Each number is 50 + 15 x the weight over its row's rms, rounded and kept within 0 to 99. Layers, rows and columns count from 0. The size before them is the row's rms in percent of the matrix's.

# layer 7 MLP down, 160x448, rms 0.0625, rows 0-108, columns 64-127
104:47 63 43 58 44 13 43 61 91 53 47 33 28 50 28 53 68 43 58 50 46 55 37 47 64 45 53 50 47 41 65 31 77 24 55 17 44 51 42 63 74 58 52 74 64 62 66 56 44 49 83 48 57 62 21 34 58 80 25 34 74 47 66 55
100:40 52 54 49 41 42 65 21 57 54 38 71 71 46 52 60 41 46 44 39 52 62 49 62 44 59 58 37 32 55 44 58 51 42 45 44 35 47 56 74 36 56 43 42 43 73 70 38 31 28 34 73 51 79 32 55 69 73 14 64 68 35 64 68
102:21 53 60 25 67 46 54 46 47 24 81 36 87 49 67 65 52 55 37 49 72 58 42 65 42 59 62 46 60 81 64 35 62 60 35 61 16 34 74 49 51 52 61 60 52 19 94 35 52 79 67 35 40 36 78 50 39 46 48 38 66 54 38 65
103:40 42 46 39 63 57 63 40 64 58 71 38 51 53 55 52 43 49 53 60 39 59 49 68 35 62 61 35 48 67 74 42 43 62 38 46 38 27 62 53 07 45 78 31 66 44 60 47 33 49 43 55 35 52 74 59 68 56 54 47 86 66 47 52
102:54 51 44 32 70 46 75 34 60 71 64 80 68 57 26 41 62 28 61 56 51 52 77 09 54 65 53 47 73 38 41 49 61 65 31 51 53 35 26 57 50 35 08 50 55 76 32 61 72 56 60 36 43 82 47 32 24 83 43 68 53 57 43 63
095:48 36 60 40 65 49 18 26 61 73 41 57 49 35 37 41 62 67 61 59 30 51 53 56 32 64 59 93 40 43 38 77 67 59 62 36 71 55 33 51 43 37 84 69 41 31 65 67 35 56 79 50 50 39 53 59 45 44 56 77 33 74 58 62
091:53 43 59 24 09 37 73 45 20 63 79 34 54 32 38 59 36 59 68 65 54 73 41 54 68 32 39 48 57 64 20 53 63 24 41 25 65 31 55 56 64 55 67 28 51 44 57 56 24 50 34 30 46 56 35 47 70 37 46 72 31 27 42 51
118:31 41 54 62 26 32 57 67 37 31 41 73 56 48 35 56 40 65 49 49 42 60 38 50 63 41 42 65 55 30 25 66 42 57 34 62 51 58 21 43 49 46 55 58 38 57 58 54 41 32 32 28 70 44 71 52 51 20 99 62 48 70 38 56
105:36 64 55 46 77 20 14 38 73 60 43 71 58 65 75 74 47 14 58 52 27 40 21 40 55 57 41 49 39 49 41 56 49 46 56 73 52 52 62 66 44 39 45 71 50 50 45 64 39 36 50 56 41 30 44 33 36 45 57 63 32 85 53 54
097:65 36 51 25 36 41 50 63 61 41 84 45 51 27 83 21 26 69 83 48 90 45 38 71 37 72 55 48 48 22 32 64 64 61 57 59 50 39 44 64 69 33 54 50 27 43 59 61 36 42 37 37 42 72 49 64 58 29 61 64 76 42 37 50
094:55 24 47 54 86 39 48 49 55 30 67 40 46 34 61 48 61 57 43 60 53 50 38 42 41 65 54 34 45 60 84 49 66 58 59 51 35 12 67 47 38 60 47 77 43 44 46 32 62 59 44 70 31 53 35 42 74 63 52 56 62 70 40 44
096:39 56 59 39 63 58 58 74 50 60 52 68 51 62 56 57 50 68 59 59 31 27 38 33 65 26 39 49 63 52 40 49 58 44 53 33 57 65 53 61 35 49 40 38 69 48 54 63 43 38 44 37 55 42 67 52 46 53 37 37 44 64 52 45
108:75 27 66 52 57 76 40 73 20 51 75 49 75 49 37 44 40 35 50 27 45 50 51 40 36 29 69 27 60 69 67 35 62 59 38 79 31 50 52 28 71 77 42 52 43 46 85 29 24 42 64 53 37 64 44 21 63 54 44 32 58 21 68 58
094:36 62 61 18 36 60 39 41 31 33 38 47 54 43 52 29 45 20 21 36 54 39 42 13 51 44 50 33 32 56 26 39 40 42 40 30 13 34 63 46 34 33 89 15 50 51 21 51 59 76 37 50 89 44 56 49 46 56 42 38 51 43 54 60
103:71 31 35 41 42 23 14 46 42 59 49 48 45 27 49 37 63 56 50 44 50 32 66 21 19 45 53 57 46 38 53 51 77 43 25 53 58 77 50 61 46 59 62 44 63 40 73 70 49 59 41 52 42 27 27 55 57 40 45 99 50 53 45 60
095:56 83 52 32 28 54 63 34 30 51 51 37 17 50 44 59 58 50 49 40 59 61 70 72 58 45 60 51 57 37 46 83 66 49 49 64 52 57 45 53 20 33 36 50 34 22 71 78 20 46 48 54 41 48 55 38 46 47 33 36 32 40 53 50
104:46 62 75 57 58 50 83 55 64 63 52 32 60 51 59 73 62 45 57 38 55 40 55 60 45 26 51 45 72 56 61 72 64 72 53 53 69 43 44 34 78 40 71 44 23 55 34 68 22 39 45 53 72 56 43 66 31 50 24 51 45 41 57 40
099:41 71 45 40 14 50 36 36 51 52 48 34 58 39 44 49 55 46 72 50 62 43 45 12 44 57 63 43 28 37 52 73 47 64 48 61 87 37 63 53 39 55 61 66 56 59 41 31 45 33 63 35 62 29 46 27 44 63 48 34 42 80 57 65
096:21 34 35 55 50 42 50 61 28 40 42 38 74 36 78 37 47 68 46 70 52 37 58 50 39 26 70 71 33 40 59 25 52 72 55 52 40 55 53 71 45 66 59 51 70 45 68 36 37 30 26 28 56 37 27 37 26 47 74 54 50 70 43 19
098:60 58 44 49 56 66 56 50 52 31 38 37 69 22 70 42 52 58 35 49 54 53 52 29 48 54 85 43 46 45 49 51 49 73 63 32 48 38 35 30 42 67 49 31 56 48 29 55 61 44 52 71 58 62 43 38 40 31 61 59 30 52 47 59
098:19 53 52 60 48 52 53 59 90 67 64 68 30 28 47 51 34 75 44 37 52 48 45 70 35 48 49 60 65 52 36 77 25 62 50 37 74 53 40 62 49 52 31 47 65 62 40 45 40 64 52 61 53 46 59 50 32 25 48 61 38 47 51 41
099:49 42 50 55 41 46 55 33 27 69 49 52 45 68 60 63 56 43 55 56 47 59 22 86 41 47 64 51 38 42 37 33 13 63 67 42 56 65 66 47 37 14 08 65 64 26 57 41 52 66 51 43 37 32 63 13 11 76 77 42 29 55 59 54
102:40 59 44 65 37 43 42 40 53 42 73 47 28 37 53 53 37 46 54 55 66 31 55 42 58 31 53 49 18 33 60 30 71 56 48 36 55 39 24 30 39 48 28 62 38 70 43 34 49 64 61 47 42 62 34 56 39 73 28 79 70 49 47 40
110:41 63 28 40 71 60 49 44 51 43 51 75 52 55 33 75 27 39 17 67 50 22 28 27 61 53 68 62 63 40 33 48 40 41 51 59 65 32 37 37 51 73 60 57 47 35 33 72 77 31 52 40 47 23 58 60 71 51 63 64 52 61 56 67
097:34 65 72 54 44 76 40 35 52 57 36 47 42 40 78 62 31 35 27 29 34 48 48 60 38 92 47 70 11 50 43 83 45 49 55 47 43 41 59 38 56 53 53 42 69 66 54 52 34 49 42 35 31 79 62 63 31 35 59 38 53 47 32 48
101:38 63 51 25 39 46 34 30 32 49 61 47 54 69 40 46 58 58 42 47 43 82 49 69 35 21 44 67 66 40 46 52 23 60 53 61 79 68 51 48 48 36 73 55 29 15 35 55 68 37 48 45 71 54 48 80 53 77 65 49 52 37 70 56
104:35 43 60 40 48 52 46 45 56 58 36 68 73 28 81 33 44 40 42 32 68 29 56 46 52 50 29 60 52 54 41 44 73 40 44 57 65 42 62 44 23 36 51 64 28 53 37 66 32 80 46 19 44 32 47 63 61 31 66 60 36 57 64 43
098:41 56 61 61 54 47 50 45 47 58 43 37 45 51 73 75 67 57 41 65 37 54 41 55 28 30 51 19 45 46 60 45 87 51 51 07 50 45 48 34 72 30 58 48 48 64 31 54 50 38 49 61 17 36 39 26 61 48 26 54 37 56 41 48
094:41 72 57 54 66 64 29 19 61 40 67 54 62 72 33 39 55 70 25 37 56 72 45 43 40 48 46 73 54 46 59 35 41 71 79 64 32 67 44 40 65 62 45 42 64 33 59 45 79 58 67 67 41 38 46 44 45 11 39 24 75 48 69 49
103:47 44 78 33 61 62 68 48 39 30 37 53 54 33 35 60 66 47 27 61 28 19 77 48 66 73 21 25 37 53 69 40 59 47 39 62 42 35 70 46 59 45 50 44 58 31 50 53 38 60 54 50 55 38 51 28 80 53 27 55 73 46 58 68
095:28 65 66 53 65 40 46 76 27 55 69 61 38 63 55 31 67 49 36 45 59 34 63 49 36 46 25 69 43 83 38 46 44 21 60 57 34 23 66 57 40 53 77 34 60 83 77 40 64 35 45 55 54 54 65 51 32 29 60 54 22 54 17 52
100:52 39 88 50 34 22 65 20 72 58 54 63 54 35 59 51 63 68 59 25 34 51 52 74 43 64 57 74 08 43 50 52 21 58 62 61 41 27 61 68 60 66 48 35 67 20 39 64 37 66 37 40 50 54 57 34 58 63 32 50 47 66 48 67
097:63 64 74 93 68 64 47 54 44 62 61 26 42 35 78 34 34 33 68 36 60 63 40 46 55 59 34 59 25 43 60 64 42 46 35 93 46 38 51 50 45 30 54 75 59 56 48 38 58 53 60 44 53 36 60 45 43 73 39 66 49 56 65 51
094:59 52 43 43 43 33 32 50 91 42 50 69 45 48 72 35 56 45 33 82 69 44 40 54 62 59 20 27 16 61 58 37 86 32 51 72 38 19 55 34 30 40 32 47 52 55 45 62 38 14 47 56 44 54 53 24 48 43 44 36 68 40 44 64
122:36 41 36 57 48 64 76 77 48 55 73 73 75 37 66 43 40 68 83 45 62 55 00 35 53 64 33 45 65 39 26 26 46 43 23 59 46 77 39 64 12 52 41 52 63 43 65 69 43 31 56 78 56 48 51 60 36 61 32 69 21 54 50 36
100:48 53 39 60 14 57 07 49 50 73 58 38 50 51 61 55 61 18 79 70 33 55 73 69 54 53 70 41 39 53 58 41 52 25 57 67 56 70 39 53 77 58 38 60 50 51 67 76 33 61 58 30 19 60 25 33 20 43 42 15 44 56 31 52
097:49 39 91 61 35 41 61 35 13 40 25 54 57 37 45 57 32 51 41 34 72 46 58 36 40 61 26 45 46 61 45 63 32 50 43 27 74 45 45 58 53 42 41 50 75 59 53 55 48 50 27 64 77 58 71 53 50 60 37 39 90 36 44 72
099:27 75 39 38 49 47 32 56 45 73 44 49 28 45 55 49 51 61 50 60 69 51 65 85 30 91 57 61 63 42 56 63 52 76 43 33 62 35 67 27 38 59 26 57 70 45 46 27 69 59 44 47 60 51 50 58 47 69 32 26 48 29 59 45
099:67 66 25 72 53 41 57 50 61 60 65 43 52 27 50 47 30 52 52 53 50 44 61 21 49 45 41 76 60 45 53 70 70 70 52 43 36 61 44 40 38 43 38 52 39 39 57 72 28 46 42 56 13 41 48 41 35 50 64 47 67 61 50 42
095:57 44 27 17 49 50 46 52 55 44 38 48 27 58 57 41 72 36 23 27 32 83 54 68 51 52 55 52 63 46 46 49 45 48 65 50 78 57 44 38 37 52 32 58 29 34 41 20 79 54 57 45 33 39 48 55 54 34 46 35 57 52 62 73
101:62 54 33 47 80 44 64 67 55 40 45 71 57 34 41 41 27 65 22 52 56 74 48 43 40 67 16 35 43 14 64 45 52 33 62 42 26 30 63 58 92 62 53 55 58 60 50 36 50 37 31 73 49 44 47 47 45 47 63 57 84 49 37 25
092:23 24 69 33 59 32 28 53 45 43 48 42 45 28 56 42 52 55 27 55 62 34 33 56 28 79 58 48 34 62 50 69 56 47 65 74 63 55 26 48 47 56 51 57 50 63 54 40 48 42 27 48 26 16 56 44 67 49 42 36 57 45 43 44
097:45 42 46 24 45 50 28 75 00 48 37 11 35 48 61 33 32 77 48 59 46 41 36 62 35 57 40 48 48 63 30 75 53 12 30 53 47 50 37 36 44 73 70 31 43 44 51 37 30 69 29 66 43 59 47 39 60 46 42 53 70 57 29 64
088:49 33 55 52 41 55 36 70 59 44 38 36 52 61 75 48 58 57 41 59 50 35 28 58 47 41 27 55 53 48 32 49 32 59 47 64 33 20 47 65 66 90 47 59 14 32 67 56 24 26 71 46 40 36 84 67 55 29 42 84 37 58 64 40
102:54 37 62 99 58 65 48 38 68 45 61 33 63 48 41 61 56 40 29 71 33 26 63 69 46 55 35 46 47 73 50 50 61 65 37 65 50 72 69 65 46 40 50 62 52 73 48 65 37 66 60 47 74 42 49 60 65 53 48 72 85 34 49 65
102:76 36 49 29 44 42 59 77 20 71 29 48 64 64 52 48 52 40 60 67 65 29 40 71 68 31 20 58 33 59 54 41 66 68 70 17 34 56 43 51 47 56 40 53 61 65 48 57 81 58 46 55 62 86 79 59 29 55 47 57 47 70 57 35
102:64 56 60 59 43 56 44 37 36 55 44 68 38 34 68 49 73 57 58 33 49 62 52 44 65 26 63 44 29 58 28 72 68 58 28 35 67 62 51 43 62 31 45 55 47 39 63 60 30 57 47 61 48 44 69 39 36 52 05 73 33 43 44 44
102:51 31 42 56 39 48 66 15 55 48 69 35 34 57 36 52 51 45 59 45 66 63 73 14 37 43 68 33 44 43 43 39 75 47 52 46 50 35 43 59 42 50 59 42 34 50 67 45 33 36 60 37 25 45 39 65 59 51 66 46 23 58 54 19
112:39 53 49 48 49 56 68 49 54 53 54 54 61 48 37 50 29 29 45 45 70 40 68 54 27 51 27 43 18 38 51 50 56 88 42 65 41 23 47 44 60 32 34 66 47 61 46 55 56 55 80 62 32 43 23 34 50 43 33 55 37 31 36 63
096:48 55 47 63 54 31 60 62 81 26 64 58 45 60 48 55 38 63 68 43 51 55 59 83 87 53 64 28 68 40 42 45 48 69 62 49 47 46 56 50 77 46 21 46 81 50 48 42 50 40 61 33 51 66 80 33 55 38 62 54 23 53 43 58
096:37 46 47 55 73 24 55 49 21 49 36 44 51 37 64 41 68 42 50 64 35 32 35 28 31 55 45 61 48 53 53 59 74 37 42 37 66 33 55 46 25 52 37 38 57 49 66 69 39 50 41 40 29 57 65 55 49 67 48 54 52 51 44 83
100:40 58 43 70 69 41 73 58 38 41 66 50 44 70 17 23 42 33 43 60 79 67 53 63 71 54 23 48 93 55 59 53 51 70 44 49 68 46 49 38 45 58 35 39 55 26 42 71 15 34 40 60 49 53 40 42 83 52 37 32 43 46 53 66
106:36 41 70 49 80 44 45 51 44 47 49 41 27 42 35 46 56 33 44 36 44 36 43 52 76 07 74 75 30 42 40 63 52 64 59 50 40 57 31 49 05 56 37 38 61 39 56 62 40 38 37 65 66 46 29 42 58 31 56 29 35 69 50 65
100:61 36 74 32 67 60 56 25 29 57 50 47 55 45 32 29 61 34 82 35 59 45 46 45 65 42 26 67 24 93 26 42 50 58 41 40 60 48 51 43 55 50 18 35 46 34 95 31 43 80 30 66 50 59 54 72 84 78 32 52 23 72 48 54
096:63 34 79 49 37 56 57 61 65 50 57 40 59 05 53 56 35 34 43 62 47 35 43 46 31 39 23 43 77 44 60 49 67 50 43 66 62 72 65 60 49 31 62 55 59 61 71 53 49 48 33 47 77 29 43 48 54 63 59 74 38 28 36 33
105:63 32 46 56 59 70 46 55 59 41 40 76 19 63 71 37 27 59 42 40 50 71 47 58 51 78 64 58 62 30 32 51 07 43 74 64 56 33 45 54 56 70 25 48 49 55 43 39 57 73 14 59 65 24 53 48 37 44 37 30 46 44 58 43
099:47 45 39 73 59 43 51 62 45 65 43 58 67 56 51 58 35 60 33 37 48 57 42 36 69 50 50 28 28 47 49 65 47 14 53 22 60 61 51 63 29 66 70 25 40 55 66 59 48 39 51 51 66 32 54 67 30 40 52 49 49 45 68 34
096:89 57 41 25 39 47 37 28 59 21 37 53 57 76 49 67 63 40 75 65 52 54 43 49 28 56 77 69 50 67 48 32 54 45 72 60 17 38 32 33 52 39 54 47 37 68 53 27 55 55 67 40 17 61 52 58 61 64 45 59 48 75 71 57
100:47 51 55 38 09 44 47 56 48 31 55 57 33 38 40 63 43 69 78 54 33 54 29 64 53 47 33 59 50 32 55 83 62 24 41 59 58 53 39 52 50 56 54 58 66 56 44 35 42 57 62 75 59 25 48 69 78 52 28 75 13 55 42 66
103:67 36 53 52 67 40 56 42 50 50 43 50 30 69 57 46 48 36 49 61 68 02 43 61 33 28 64 55 55 28 41 63 58 56 52 19 28 66 50 38 21 55 74 65 57 71 55 44 62 49 45 52 54 30 52 27 34 45 57 40 61 39 49 35
093:53 69 57 46 52 57 39 47 36 41 42 57 51 75 44 30 31 44 58 34 54 86 49 61 74 52 50 21 58 60 42 49 41 75 43 80 62 62 54 50 58 54 36 46 46 56 49 62 25 37 08 56 40 49 14 43 60 72 29 43 46 44 47 55
096:46 60 51 74 45 20 35 36 99 35 50 46 70 66 56 63 29 42 50 57 60 51 33 57 33 62 40 79 37 27 40 47 31 72 19 48 69 56 38 59 18 44 59 79 56 50 26 60 58 40 54 65 48 19 61 28 31 70 60 38 30 55 33 44
093:39 48 62 28 42 73 24 35 39 55 44 46 58 49 46 84 72 35 82 56 35 44 60 60 29 30 52 54 34 64 44 57 51 54 49 41 65 54 64 66 27 60 56 55 50 42 69 24 50 54 59 69 42 62 62 62 33 45 42 29 36 30 56 63
100:42 15 87 65 48 63 54 31 77 51 41 72 69 68 75 52 28 43 59 61 60 09 57 18 44 42 45 71 46 70 53 34 40 61 66 48 58 58 51 43 63 36 42 67 40 31 71 64 33 24 34 41 67 46 56 34 73 52 69 50 45 39 69 46
093:61 29 33 56 30 53 52 50 82 34 37 77 53 39 60 51 29 64 42 55 55 39 45 60 83 44 56 41 49 57 57 27 27 61 58 52 67 82 60 53 71 37 52 65 37 72 42 40 65 41 53 49 59 72 28 77 50 60 45 39 46 39 54 41
100:49 56 37 69 54 43 57 64 58 54 52 52 62 44 47 58 44 50 36 73 36 34 57 09 53 47 40 73 53 39 35 69 45 23 32 50 36 41 52 30 62 36 42 61 43 44 36 47 60 52 58 24 41 45 39 63 43 56 58 73 41 46 50 55
104:82 48 56 35 46 68 54 44 61 46 42 53 62 40 44 60 82 45 29 52 70 68 44 54 65 60 65 70 56 50 36 51 14 36 49 79 57 41 41 38 49 63 55 49 45 37 46 49 68 73 55 62 51 50 36 64 52 70 27 25 24 38 43 34
095:43 61 40 54 64 20 56 82 37 31 80 88 69 58 60 74 45 24 40 34 73 76 55 23 76 31 21 46 16 45 44 72 49 73 54 64 64 73 55 67 46 45 27 61 52 53 66 50 23 30 48 74 25 49 32 51 29 35 33 73 70 57 48 47
101:31 30 39 55 20 36 49 71 38 55 44 33 71 56 61 55 37 56 47 49 41 71 41 62 64 58 64 72 32 47 63 41 40 27 38 48 50 44 49 55 41 52 47 56 32 18 54 55 57 57 46 64 56 52 41 24 44 30 75 51 54 41 61 43
097:47 42 65 45 39 25 52 60 35 55 38 93 74 49 50 56 25 48 31 41 35 58 29 70 55 44 53 65 59 35 49 45 34 49 48 54 66 27 55 56 43 58 48 46 72 57 64 56 34 35 46 51 66 58 32 43 70 70 54 33 32 59 49 66
101:56 45 50 20 40 58 35 52 35 39 32 56 23 45 50 60 68 44 67 50 49 43 53 54 58 35 25 44 39 55 63 59 37 81 35 65 31 50 52 55 36 69 51 28 37 63 64 46 40 63 48 59 18 52 15 42 54 12 50 46 55 77 42 44
101:44 56 67 54 51 47 35 53 59 45 55 70 15 67 26 59 62 68 37 43 20 65 46 50 51 34 43 44 53 33 67 17 67 70 53 53 40 21 69 55 49 39 76 35 75 28 14 15 58 30 35 50 43 34 66 55 55 46 59 43 55 69 41 65
103:50 53 37 60 55 50 41 37 71 59 63 45 26 49 71 48 37 64 50 54 31 65 21 46 55 73 42 72 40 63 83 56 32 16 60 35 54 33 33 66 39 73 50 33 30 49 52 50 48 29 63 51 61 44 48 48 65 55 56 52 63 67 32 52
099:33 50 45 38 52 40 44 51 53 58 24 63 79 41 68 55 13 48 25 70 32 36 44 38 52 76 52 54 79 43 50 48 64 59 30 41 67 44 44 61 43 63 65 41 39 53 42 45 58 40 34 55 54 25 35 48 49 91 56 77 39 23 70 34
104:61 49 46 31 42 79 44 51 59 61 83 38 46 50 40 25 66 70 37 54 67 30 52 57 56 52 46 15 44 48 75 62 77 52 29 48 31 43 50 35 43 56 67 44 39 60 44 61 36 67 48 56 29 51 68 25 69 24 62 59 82 25 58 26
107:49 20 28 45 47 36 48 52 36 63 56 18 64 47 45 73 60 37 48 55 55 51 16 45 49 40 40 47 42 54 55 42 78 70 66 56 74 58 37 68 65 42 47 28 49 57 52 42 77 51 46 39 59 22 35 60 46 59 36 43 49 53 67 47
102:23 60 60 45 46 70 33 42 37 28 48 65 52 20 88 82 74 52 52 56 45 56 32 63 55 46 76 50 44 44 55 72 49 40 37 07 49 54 47 38 41 43 55 20 56 40 32 52 49 81 92 55 37 36 36 63 28 46 29 59 35 54 38 59
093:59 59 69 60 85 55 50 50 61 69 35 50 80 39 29 28 35 49 62 41 66 29 64 58 58 29 90 50 36 72 61 69 25 35 32 70 60 31 49 54 31 55 60 49 29 45 41 61 63 61 75 53 40 64 53 49 45 56 45 46 31 38 59 45
098:61 44 60 57 75 32 10 64 28 56 53 45 29 52 50 28 51 66 44 57 41 58 77 58 54 24 36 60 31 90 34 49 41 86 46 30 31 68 60 56 58 64 45 30 46 53 31 51 50 32 67 47 31 54 65 40 37 40 16 53 36 70 67 46
096:53 63 60 56 46 51 69 44 54 47 53 44 44 66 19 57 47 34 71 55 43 67 41 64 10 60 57 46 59 50 61 49 14 52 30 21 78 37 41 49 62 37 58 48 50 54 60 56 66 50 43 46 45 65 40 61 75 38 29 58 48 52 42 55
103:71 37 52 73 51 41 46 36 34 47 48 48 46 29 68 50 71 36 64 42 32 43 87 36 70 34 47 34 45 65 56 56 91 56 47 54 49 62 72 53 65 46 77 31 65 22 53 54 25 88 47 62 61 66 61 50 64 27 54 48 50 34 45 42
097:56 50 43 73 31 42 50 49 66 66 51 63 37 56 62 73 68 30 70 54 57 29 53 34 65 78 61 66 57 39 39 30 80 48 36 32 48 65 39 57 58 28 06 60 54 33 52 41 60 48 70 49 50 43 42 55 52 28 59 15 87 26 77 73
096:50 58 61 75 65 42 64 50 37 53 57 69 46 62 40 52 55 53 48 47 30 50 65 86 60 72 44 31 55 57 84 32 36 59 52 70 56 48 38 57 64 52 52 65 37 72 73 73 36 67 35 61 52 15 47 43 65 31 35 52 41 35 58 53
102:46 26 72 36 23 46 40 40 69 49 71 73 30 70 70 43 74 52 58 46 56 47 44 58 38 65 83 56 44 60 41 66 73 61 31 50 55 36 42 55 64 32 38 71 61 65 57 63 69 51 28 71 53 39 47 42 44 46 29 30 32 26 36 24
114:59 48 56 56 55 27 49 47 92 35 58 56 42 57 33 26 31 62 44 38 67 29 50 43 46 44 40 36 63 53 34 61 53 49 30 69 58 31 50 28 68 46 43 33 32 52 51 21 57 49 34 62 64 40 61 62 76 38 37 54 71 39 37 61
099:54 30 71 47 70 74 54 50 32 56 72 70 25 47 50 53 71 66 51 31 67 59 60 79 70 50 62 71 46 78 50 71 37 22 60 65 50 44 53 65 48 45 45 42 42 46 53 47 42 56 64 42 65 47 42 62 49 53 25 51 48 57 42 45
095:61 67 48 26 54 48 43 72 59 62 53 63 33 48 45 64 75 66 48 52 40 53 53 00 56 63 33 53 56 18 51 45 67 32 48 35 50 54 57 56 31 66 70 61 49 22 57 67 49 11 34 53 71 36 59 49 85 32 71 51 59 59 40 42
099:33 39 57 37 66 64 48 62 11 44 31 53 85 82 48 65 50 61 60 32 65 55 66 59 21 56 71 68 67 31 36 36 64 52 33 68 36 56 65 47 40 49 48 71 46 51 42 42 58 41 29 85 41 76 57 45 29 45 76 51 41 58 49 58
097:45 55 64 52 49 44 59 59 23 47 35 41 36 45 27 49 58 56 64 49 63 51 40 57 45 66 44 40 50 48 22 29 16 41 26 57 39 34 46 48 34 44 75 59 50 55 70 81 48 34 53 35 62 62 35 44 39 61 33 47 47 29 73 51
099:68 59 50 30 65 69 44 74 27 48 49 49 63 51 40 67 55 65 46 40 70 55 53 69 17 67 40 40 57 42 42 23 31 41 43 63 66 28 28 22 48 54 63 45 46 57 38 57 55 77 55 65 45 60 97 61 50 64 47 22 67 44 44 07
106:53 36 18 35 77 64 65 38 21 48 48 70 45 35 18 30 38 53 56 69 63 64 26 41 37 67 40 60 62 16 40 32 42 65 60 61 41 74 51 36 55 32 31 70 33 59 33 52 47 72 46 47 26 65 59 45 55 48 63 36 77 63 50 74
098:38 41 29 39 65 71 48 63 53 87 52 07 58 55 46 55 26 58 57 74 76 58 68 68 35 53 91 57 77 59 30 33 62 38 46 78 34 39 54 76 41 45 66 39 24 38 41 36 69 64 64 48 36 49 69 60 38 54 53 63 45 50 36 29
104:83 72 60 57 34 65 69 62 23 45 54 59 61 50 22 44 31 45 41 40 57 43 54 59 30 70 37 47 76 60 51 38 28 45 38 54 49 62 34 70 63 62 38 52 52 57 71 55 42 36 61 37 22 47 59 57 59 35 54 66 44 54 22 77
099:22 48 50 56 48 63 47 45 99 62 71 49 36 49 59 62 54 56 24 47 76 45 65 20 49 40 48 46 42 34 42 51 53 31 86 44 33 61 64 26 57 50 59 35 51 66 77 54 51 56 41 31 40 36 43 45 38 28 33 43 35 77 79 78
107:38 32 27 76 43 46 59 65 58 60 56 35 59 47 25 76 26 60 37 55 61 33 22 33 57 20 49 67 61 45 52 71 43 68 59 45 64 46 39 85 75 45 61 34 36 48 27 40 36 50 56 59 28 25 51 41 72 49 60 45 63 46 39 83
096:38 54 25 41 46 51 74 55 45 57 65 51 59 67 51 49 67 76 39 58 42 83 56 83 91 53 60 72 52 55 44 36 44 46 45 38 42 81 51 49 41 71 37 44 24 84 48 55 33 25 53 58 59 59 56 53 52 34 50 42 56 68 50 43
094:44 44 56 44 53 49 29 30 27 35 47 37 56 51 25 54 30 90 34 70 20 61 49 48 26 18 64 74 59 27 46 44 68 53 41 41 53 52 38 66 63 56 43 43 50 54 58 13 42 26 49 43 39 56 59 42 54 56 72 41 62 40 28 73
097:51 48 30 67 55 61 34 33 65 53 55 51 46 63 30 24 37 59 62 59 47 39 64 82 29 47 39 36 45 37 53 45 50 61 28 62 28 40 50 17 54 56 42 51 43 36 40 75 44 49 33 38 26 27 33 46 45 66 41 37 46 24 59 44
105:41 85 55 68 52 70 87 39 24 48 47 23 64 59 54 56 34 26 54 54 69 42 05 71 55 34 28 42 56 46 46 54 52 53 52 76 35 33 48 67 59 48 43 78 43 70 60 34 55 46 42 52 62 59 54 33 78 30 81 32 44 58 59 42
109:52 69 35 70 42 49 21 59 48 53 75 52 57 36 58 52 27 70 40 67 30 42 38 31 50 54 74 27 56 57 32 34 24 45 58 34 57 38 52 61 30 42 27 64 58 38 45 34 38 36 58 63 49 24 50 47 38 38 66 80 85 65 33 35
099:33 89 39 63 50 54 62 37 57 19 29 40 77 46 65 59 38 37 40 45 22 65 60 68 32 36 26 60 56 34 53 58 45 63 59 30 84 36 56 43 52 72 44 42 35 54 61 42 58 21 36 39 64 25 51 93 54 61 67 38 54 61 30 56
092:14 49 66 36 18 59 58 19 47 58 58 47 48 72 56 42 36 40 58 69 68 30 47 67 70 52 44 63 41 54 24 58 45 75 59 55 43 68 55 46 48 41 87 45 74 68 52 35 36 60 41 56 28 41 61 63 38 81 51 33 36 61 55 40
102:47 65 63 57 46 59 49 47 46 49 45 45 38 57 54 77 79 50 68 52 47 39 64 26 47 35 39 49 67 45 72 43 67 47 44 64 53 68 29 48 33 54 37 48 62 60 43 62 60 44 58 39 14 42 23 41 65 54 51 40 64 80 32 43
099:40 60 40 32 50 30 68 52 41 44 43 53 54 57 56 44 67 61 36 66 54 39 33 35 50 51 55 50 42 66 65 40 48 34 73 47 45 50 75 45 39 55 55 62 48 58 29 41 55 64 49 50 44 55 29 43 32 57 28 54 50 54 55 55
101:35 72 66 39 78 59 46 35 44 35 68 77 35 56 40 51 47 49 38 36 61 35 47 22 77 54 49 46 30 41 67 44 43 38 64 57 38 34 45 22 34 55 47 32 62 58 47 54 64 53 62 69 36 41 49 37 27 55 52 53 61 70 34 53
121:31 38 25 42 29 48 33 51 44 45 65 47 57 39 38 65 43 76 99 49 51 55 59 79 51 47 61 43 63 22 46 79 33 33 42 79 63 72 62 49 14 47 71 41 64 54 33 29 36 52 36 46 43 56 35 54 36 46 71 65 28 57 64 68
103:47 56 83 64 14 47 64 26 77 56 25 55 63 57 64 56 40 57 32 59 61 50 51 44 40 48 51 51 28 37 40 61 60 36 63 34 60 38 43 50 47 55 58 51 34 43 43 50 44 50 44 21 46 44 62 34 31 59 60 69 57 51 55 72
099:55 82 65 47 54 57 55 49 63 40 52 40 35 62 31 39 65 39 28 62 62 43 38 10 53 35 99 34 35 75 26 45 68 26 45 38 66 35 27 56 49 43 43 66 48 63 36 59 71 58 67 71 40 49 81 62 62 42 36 76 55 49 54 45
109:35 68 68 45 67 56 51 52 49 50 45 61 37 54 74 49 28 58 37 52 64 73 57 15 38 84 37 53 17 38 76 63 76 35 69 71 71 69 32 53 46 56 61 36 55 31 33 40 58 51 29 42 45 64 44 27 35 48 29 22 39 35 64 40